{"d_mlp": 320, "parallel_block": false, "schedule": "wsd", "batch_tokens": 8192}
Each number is 500 + 50 x the weight over the matrix's rms, rounded and kept within 0 to 999. Layers, rows and columns count from 0. Numbers have three digits each.

# layer 5 MLP up, 320x128, rms 0.405, rows 87-103, columns 0-127
416547634551438500500499481470550547554480478493470528471459449491562562498532479407525506512403503427569518524419555456407543512574457555424429578489542547494513590460495497509504568487560602502587487492555452557450496455449512492399552528514573434435557550476506474425567448530502484460368500443535480407475520507445543393600441442590497473503495483522503494520499470488470511531525
609512381466502515497514455513543488458470538518467483530517512592486441548481465510518474419550529424585626507522468578559493435457487461463532594518519403505468511539398568440466457463501526449508508480484486566459485519546559462582522534514461450544626540464537586537587412518386547440431505523456453514522511495500510586578481528460533514505470511461430452465464420434601453526633
452509536550563469494551484488582478538450569476444466467564477506553476540492497451569474443502454548487550540512448413481414445456537524553506587617489517565541455470489520588551487547491409540501546512521399495429493533509580607500523413473570508505495499488482437483455583445542436596515502520464489531511491455580418407499440461438455477551470466548566569575417558478515577529545
460608456485513566421465468480552400529551511424509522512571575531573506519438566487521608578448429486559564501509467461485462508543568506484537429564522415581496435460478507523476460501492501603405560438606411541532496480494512493498409487546528580403502562544487516416529500484505537467509546573515610422472576434488493474496521521445577503496438561502497595518473441490436514533467
460450511503438424507477561501535502561537476566440494547456446503503430536480504508454433360495548514461475487401438540467535590549437577462414506459481475533461540561502515484437544467482506526509520440469578558496557488457391530558445503532451470532537582513540510542451436458508482511531549537534519463468519413522467500550496540472489419433487549448565543459452464516515472462478
502549463464482485547476519591540505551450463472493431422566512489491503515466518466503571469591518477521542583455521502617477592538525414467423592486424497497618473428439482502458559473516562467408442625469405460509487489550523496492520551533463433497572539460377462533453420437521420372484557522495526466459489473530490507534572531453563507506498414426505537549538550557481514485449
562481402584421469443512527579523546418538531396482452458506494576428531525509418484436464547477446541550467553436467474498554453457586512556481475527510446428539509424538544461513559480492492553547491513515490477404447523474494554573544458489556525553403532512526499549505514529442552469426477439562494534520478413491465464460450512441500474479465474582515502489438461494526460506499
526513383416452461566451489576482471538549503417487556404495514427495439527489535515473473573479509506497393431455467635437450479408464464517579415539503493425446472509430476465592558476519425402496448471558520459522453595497439509493424543552502470517487487494528442505478503402532531537494464466435594447514416431418599558633607539489556508585576554516379513485584445557521477560524
484501490537427525496548521470466467500439509446576603492447443531493494484477572540514426509574513467447562598509489517546488428510449550365559463412565574493510618491567543466530581501516533482508538592506499559472490448467438522565537517444470488445474559520505453556397475534475481395500443458452419468483490500469501447589487485445557460411480447477575449457503457506491493459506
544459410569523510514521475515521593417504515500422486478382501627544433490515458481453421450542479437479507483548396400496468484510410578486518410473453521448500612471538452464548485470555541533523541505424483566539575452607533509594494395470446476415389478536486449543595498462539503489545586456486475485618538415473421489463491567456514530484364371595439541491462581546343469432540
489540600423478453450588522431524500466512543563448564512423495547523491493497454511569461461483464578522437543475484521490535430532574502487474577462479474528445545419509490514449502489564491482387488501516543516525490501525538482519531529455413570531552494493538520449494533585470450443506474487574441564548475563547522485445426510542526520402523458521459415527463468503524495435512
487499489446466500408421473479422432507617490486458526507471517451468536530564556454504582440496603485503580477459523498485554565497566507566525490489534432500504452460582563532525456504516487490540469518515568475429513410587521423454391542535513549511472561454501539529501399495567501483518636513414551560465497556573526466560533473555433499414495537504565534505486449514440471472520
569639531579433446538491450576532450422379553453498570533456531535564544538406493575527520567529496509482441506473472514447455526393493481495522543527530561458451495501483498540586491559467457468526502528403374623450509535531509421595476475550478430461515509450464450528550541490541562483404467566427526498506492429498488554541494527569537526509466425463572554430542456617357428439577
456532505496524563568530548576434469529527471490390472499474438533505446518463590479579547447479562420540511501476495407562436489483530471546513542404495419505512457454578484525452537447556541606384454568489506529490424436498498514521573557576519489533640432520501479596445491456477433511521498566441507473471513360437534562445641552473440476544404437497493426515524536508616590447441
485474551569504564455511400509491424390487522568496502577443442451477478518497515531562494516486421362435483404453514476470604546479482433443507604459503480499480515504551572528494504489512543493511543544517494505415489493382476499565501490671439500613551445565428492466491503511509520574450560537517635500499479500620476513522504581473456533532601463583409496503473502456458470485534
517486450538466535465511607355517562498474481488538537526489440469429522476480591486446497484496480474562483447616485595483532532503479534490527464560575565504476504475509534534543468497484514472552441488447470508531524459437525524529436484511380506502518529460537522429513516514475597551511525577526466545546457565518543500528433469504553458460455522518487549556606486497554477504495
535578456374539562444561462560418404474458519540478581460492497479510445486468549482456503483534554457517508509611469503528547520510510472440417449498602503601480538489499486468491488375455439520513434475453506448479499484519540487510480413480476494527486385635504498498458491495531416446466398558516457422502488556552457495481451477447579504415511467524436512501480551502497513567364
# layer 5 MLP down (transposed), 320x128, rms 0.237, rows 87-103, columns 0-127
618574494539551569466522574478555526499477470468471548469455523554420503452499455559445569434494494512525606500510523463457528462524550490506526404510504559622538558528501559432526463454506481538449468516386637506492524505528567487606563489505432398590518526467452455570465508455484528441476441571493499524495521495568493509480505548405574519561521497500544486640497544455541531461501
421397481533400457569482434516528494528467528572532497445472526528539455491441489433497572378456565446531515526561517571513485530621521439570531420527436569460488426466584531543498552599585527451519531494469479516467517481532515412491415478508600519469514510498442486553458496461451531435393474436562490458444501469436490418483586501410585559523412482458405535457566454535392462565478
510524456583517511488524545507445550515526464569539449564527493526451454541436546506571482516466563468573464601531491536516519515605460552504451528448456506560549474497492517453426534417539578506541498501553536468571554514452480359475478457495440535584413556508499481377496571622414602569497509476457457452526548531500509582487586474529500503504452541420554459460527453521518436570460
490517527478443498519486472445535489537475479531514523499632591489513567571463554476491529529468578461554515506417453558569515549458514522569448523429523555519495521597507513527517566525470424468447496540519501506551413473495531461561513489522560472516465579615549499436482547567631530501438466443541455570570521528438442491568587551546487487437554542391476497508431504519525551489481
454501487591523475420485521426539421475536497599595482487389557565474588440494538505482494460501542468460466488506495496510432479503567440528573546504600499507490577562415552543452507437467353548546569463500598533590542497456454502472509446550432533516512507484545532421513549477440470511503548486533505557483445539504496514484494597589515538461481411517511569466506519484551542466516
527510536514474482472544518466475386421492510552536456594506497513537436460468430534536501533574488471524543523523484427419491481460493557470545404525391491427486454532526445497485460516478543533541478503406598428542473455548492412515555473512550401535453521442527413435538494484540533489488511474471546529477576564504436591398484473518498510477565373535450528541459512471477470461428
541495560407537592538542474514427438441452397511569509492527569511507431487561544456431422441489555511488475415505531424448529504553494501397485597488433467510525537422501468520457510487500514475519524563492462516546436520462450503492501461439510555484413424461508469516493479525421513502580456493521482484387525514411605528452485539512478471511536583549579464459582424554456555387536
454498577554594492508547411534485487622509552505467512487527487433498499606492520595467412452515437540381492396603474474522572541530404508446610411520525518449481536489397550577484555478464439432460522531471510523457441509484530449472516444524382553478538506458482517504555560472476434468503430470562558483555448455426424469495470465549467510549394459495591412360490546521542507602529
561521467489514560574503541510404455545490501458540534539568532555563515488486532617475460601470547465463405511519502447510539495602549467553493558405512545553498490490496365475476482424459487543522412571582602516500445505545528546454502404497486520505556521399622575434569491490709503476528452602456579480505517549423455504481600417540433430566459468466537492560502422480571379539531
574532636492486593481540549519390495510347483454527527467520546528523513544532481591559560452528398563534483513478408456552457469665470514518474503550478620466521413508425487393488490484413478497412479413485443387473523537513490556505498545428443473545493541510560518429499431386575546358514422425497373550596570486597567509546535481456501572521428490559510522415518487556453524639441
470548540480574517526462484463622594455520494448491464495469502482469545472567461446521479527487534419470559431553495436511463492464394487549512555579437553493533542470508485552571520445459510583516573469479459546517476492445536494414504442650512431462489449523481439490489454529478488498481507494515519527518471436435464461475556512477551561489460536468504567521422449536474420479557
503527436499502486532564418521526493471614557537537432536485487463443464470484520575549550491464526450567511528430482467520538533450581607400569388464513498607472457514500439510485499442474521526467553462523461563536504442542483470492503518469468478477574506478566512532399541472552503488529540455418460593462489490604574505496514482476535577526570484526475616415406545535477506536470
504487409545464455484450526514527527515581545390448504474543452572455556499493520506612519524525520523458492566612490459477496445492408500524538472584436514498441460406531468457509518505471508491566528530452554604432477514374504546519480428485548491414524428490528376656562491570522468596527479540494460529572466508503481508417496511478462521540514471485490514501485565486505476427612
472499410534575536517466434530470579503590479533539434553394468438556540450486526578484519473517433496475552621573570391482483433440504515537465541479487573470461510520489537531478562490530523488614454512494537573511572501572586496461559398601486509541490427458473575485573558475490520434531446537528425439464514412456568515352478488486581433469469454434469454561527530513503454496470
418478504449525573543482546449512456547455472509493488415475577463400502560544459467464583526493486469407502530545452589553480455503469513458459491533545562499497501417527499541469526494397447387474561482509464472463592555538416503412459494494520457598509545509553496549470409510477493436509476436532346606453463436485534519545444521541511506451561501465524562516489418499485412517493
453452439481487579503463534517488497536543501548480444567503500562505432551609501475517549496522478457512554595571480492439429438459522479418483529472480554539363455520611478565545512570572503480506516475501535468473512471512526624556425496469494480556609507508499437478523521519470499536513456462473507569474446461491575492487549579523507372448475397516474465579517568486504464489452
429460542533468543510549494535463513476478578500451542489462418472439494530445607527578484487535529535608450450494492501465467481569455484507454576506440521493520519497433475492534508485492592501573495575509470626545505458499521598501609511528552563482484592427456567481492458478453464577406553586552540467526498577494561511527532430530414439564501468483503413498570573524528578540516
# layer 5 MLP gate, 320x128, rms 0.372, rows 88-104, columns 0-127
512565571519433475482493450490520383590490464460481563435493455475593534477462580483497521534463527616535453528468561480437490503536549514514518478465373465560549503473652560429606573493573514552478489522481523462494540513484525515593501531484519533449412491365466481494398603528554489443448446521485588400502507466524516438488514487500526510483505473545602458501476512577392464505426
547482455539489533508550514514497429472483467474509559520434494409627493396544385484505554543450449551555441533594478575449550490518508535426553508488467605407519482418540495508479582510546527473496467483451496517482475497492483575510442582469477422566476452575519580578395477535446501427459380562462535475538454519496556438516589537488543484515504503462525411514482500524525454597480
443448435474538553528540428416431527569388542433524448523539542443507411514517520572523555492513514466483518501469556514514587432496461489488514335550555384523422462450473468447462506466570540496556409450536493511512472435511401444433548568500552543571397522472491472593459468595532475504517446533515543418479524514444504484519495612366550496491590525437525488466552476515463459535408
441513464498503486510482474537526586468555496472454480519463460494563462540530424563554487439556521558527469581435468498414422550566558559581500515497561515411498540506470508490431509422445490438557507446518548553522425482610526555479464555471450533560458511543508440539427396464483517435511532552561478477554494452507515468447443560469524480526573526412520526459494524539454542547447
524422499537437520618590530552514481514492456470553493485455530536478476527571630542519570524497376597503606475349531580494478543575537393529463427518436541440450528492540519523427479541557530564541454553528427568606494501455522558559442490458508492493544512472563503469498455480488493492433498543452561508520485559446434482481474532498500504448596621540558404498482465450433481359547
509536498455582530624495475526496437445523479489533569448428551469492507483518539528487445455453581520503469414558563509449542515570469512435458562556437504492480384440542451559522481459469512530505453608543571476571445545539506493542558550448558436496491524421614427558460431495491509402576495556480469428403514486511467501479510547581548528568594454504538499507424582465482532442553
458507478413564474470493504558421457445542508492495588423568443596576486529484575570554593496440513551532519561402484587478481523418509405565530565537472476407513557484521504454472493456498407459498418454518607405476525610542407489432458523553543479498522564465576476503536529453504529509545475571416518429442534442417554527580530501510514502540609550509522535476534452506526454588496
526475476481497541566548532478546535410483481528438517562468517523468586413510517511569454467500506524475496471486455509573461513582550517496423585540522526496502484474533507463526562465477546489592484570494556548468534561476565525421428548490537544392437532542525518531515514483636535533486449487528481497443500525479497500504467550454517521502415516466503502557500549618494407507542
548452571533474372457563576465538535519485499443529516527433511634460572456464544537438514463501470477505548537564525468451414525480618403537470533473497376493593563508573548382548487440530608555549471528468592479490489576483452501505520523499480462433509543509578484384506556466558498499421456312596554498425565516516528524463457473433415523495638524580352496509445549541538536507424
349463477507478545428557577509485498444490536460505453478573474487526491540458528554410427504540458467479548578488534499580517436490538362499545411453501489509454557506471452478573472459486508503459501496511537491458552569453510450494428476462603523436535496474474511554549508495487497595555533423469461477533480548481490583432539527416506591495551439495453581497579530495490516535434
599570546585500461585544452523476480494457433548505394536470518451483533475580502537558456511452519505526540527444516528405517506544441479552489537519433422430507482490436519497518474535541508523414550514517526505501492454579491534517422518571507445528562475503453498509515551486510541558528407481553487498498514538449421533492496437514461489599537505427495537476566409577539429428491
558450495545554462578547485498509436516530498457613437471485475553484528398494556468507510513479572469532493445451457544487527524489513465455528470528553459453556478596522503507482492562515489443501567458572494522505494455638545481495609506525532513539444612445490522529550554457533535507493518502410501456506456480515498548509507548528610555504516495585625450428516377629412428467523
510463545474547450506438501484422555467518490493491460597482522452533512393493526536424523574531517611430488469484562446481460457448536631507489403614451571537466421430528491516551430458415527435527492559607490491616360492519566508516565490456507522518483535506420485527500529507488496510543579450615490493506509515449526445523394432550547458497548584477527558491526486458511418445521
489500473487568486528454481549537494457507533556506535488372570500509467452412444504523548482486467584457486512458487524502601529415477433497513510505547509498515478517542536491523468550434512483490524522528529627420505508492422552568475484517539477525560556457499515501448447556587569490535499505495556523547485391503542519520448520467515559511575490533425536542554401483511508507494
478532434547529438475465532434486568572445453574587453523536485497480484570461503483478419571480491460572479464531465608556527624513574539472509507585452438431500576457519567522544495488533569485519502553519522445491537429481479581554498505520515556481547497492517546506498545533451458647452518488441470538512615472513591495461480482506536420465484547545477514485484443519527430543494
453536509450602551582542572439468524473447457603515555563502492538512507381566493404490592498557561480490447471485494506530614560576489481478532568560516562539549472505479571432521555523525473479444406437513567498519470451494520532510482518538490506506517498528455543506512525497417446494495513524503372508549549536571504496566476552395583492522444432534502498521505554525533501368541
576495482464591463459562412530516443523441460500495526561447462416525567453386605580483536530478550425463480588509505494546443417412567420479469393514505524523503490519519539490488491515452483446437552439469585483501474530544460479449420577485524466524489622488601440466462552493438518545523525516445455468435496526433468494564500382571490475456557571526554467437485405588540477478478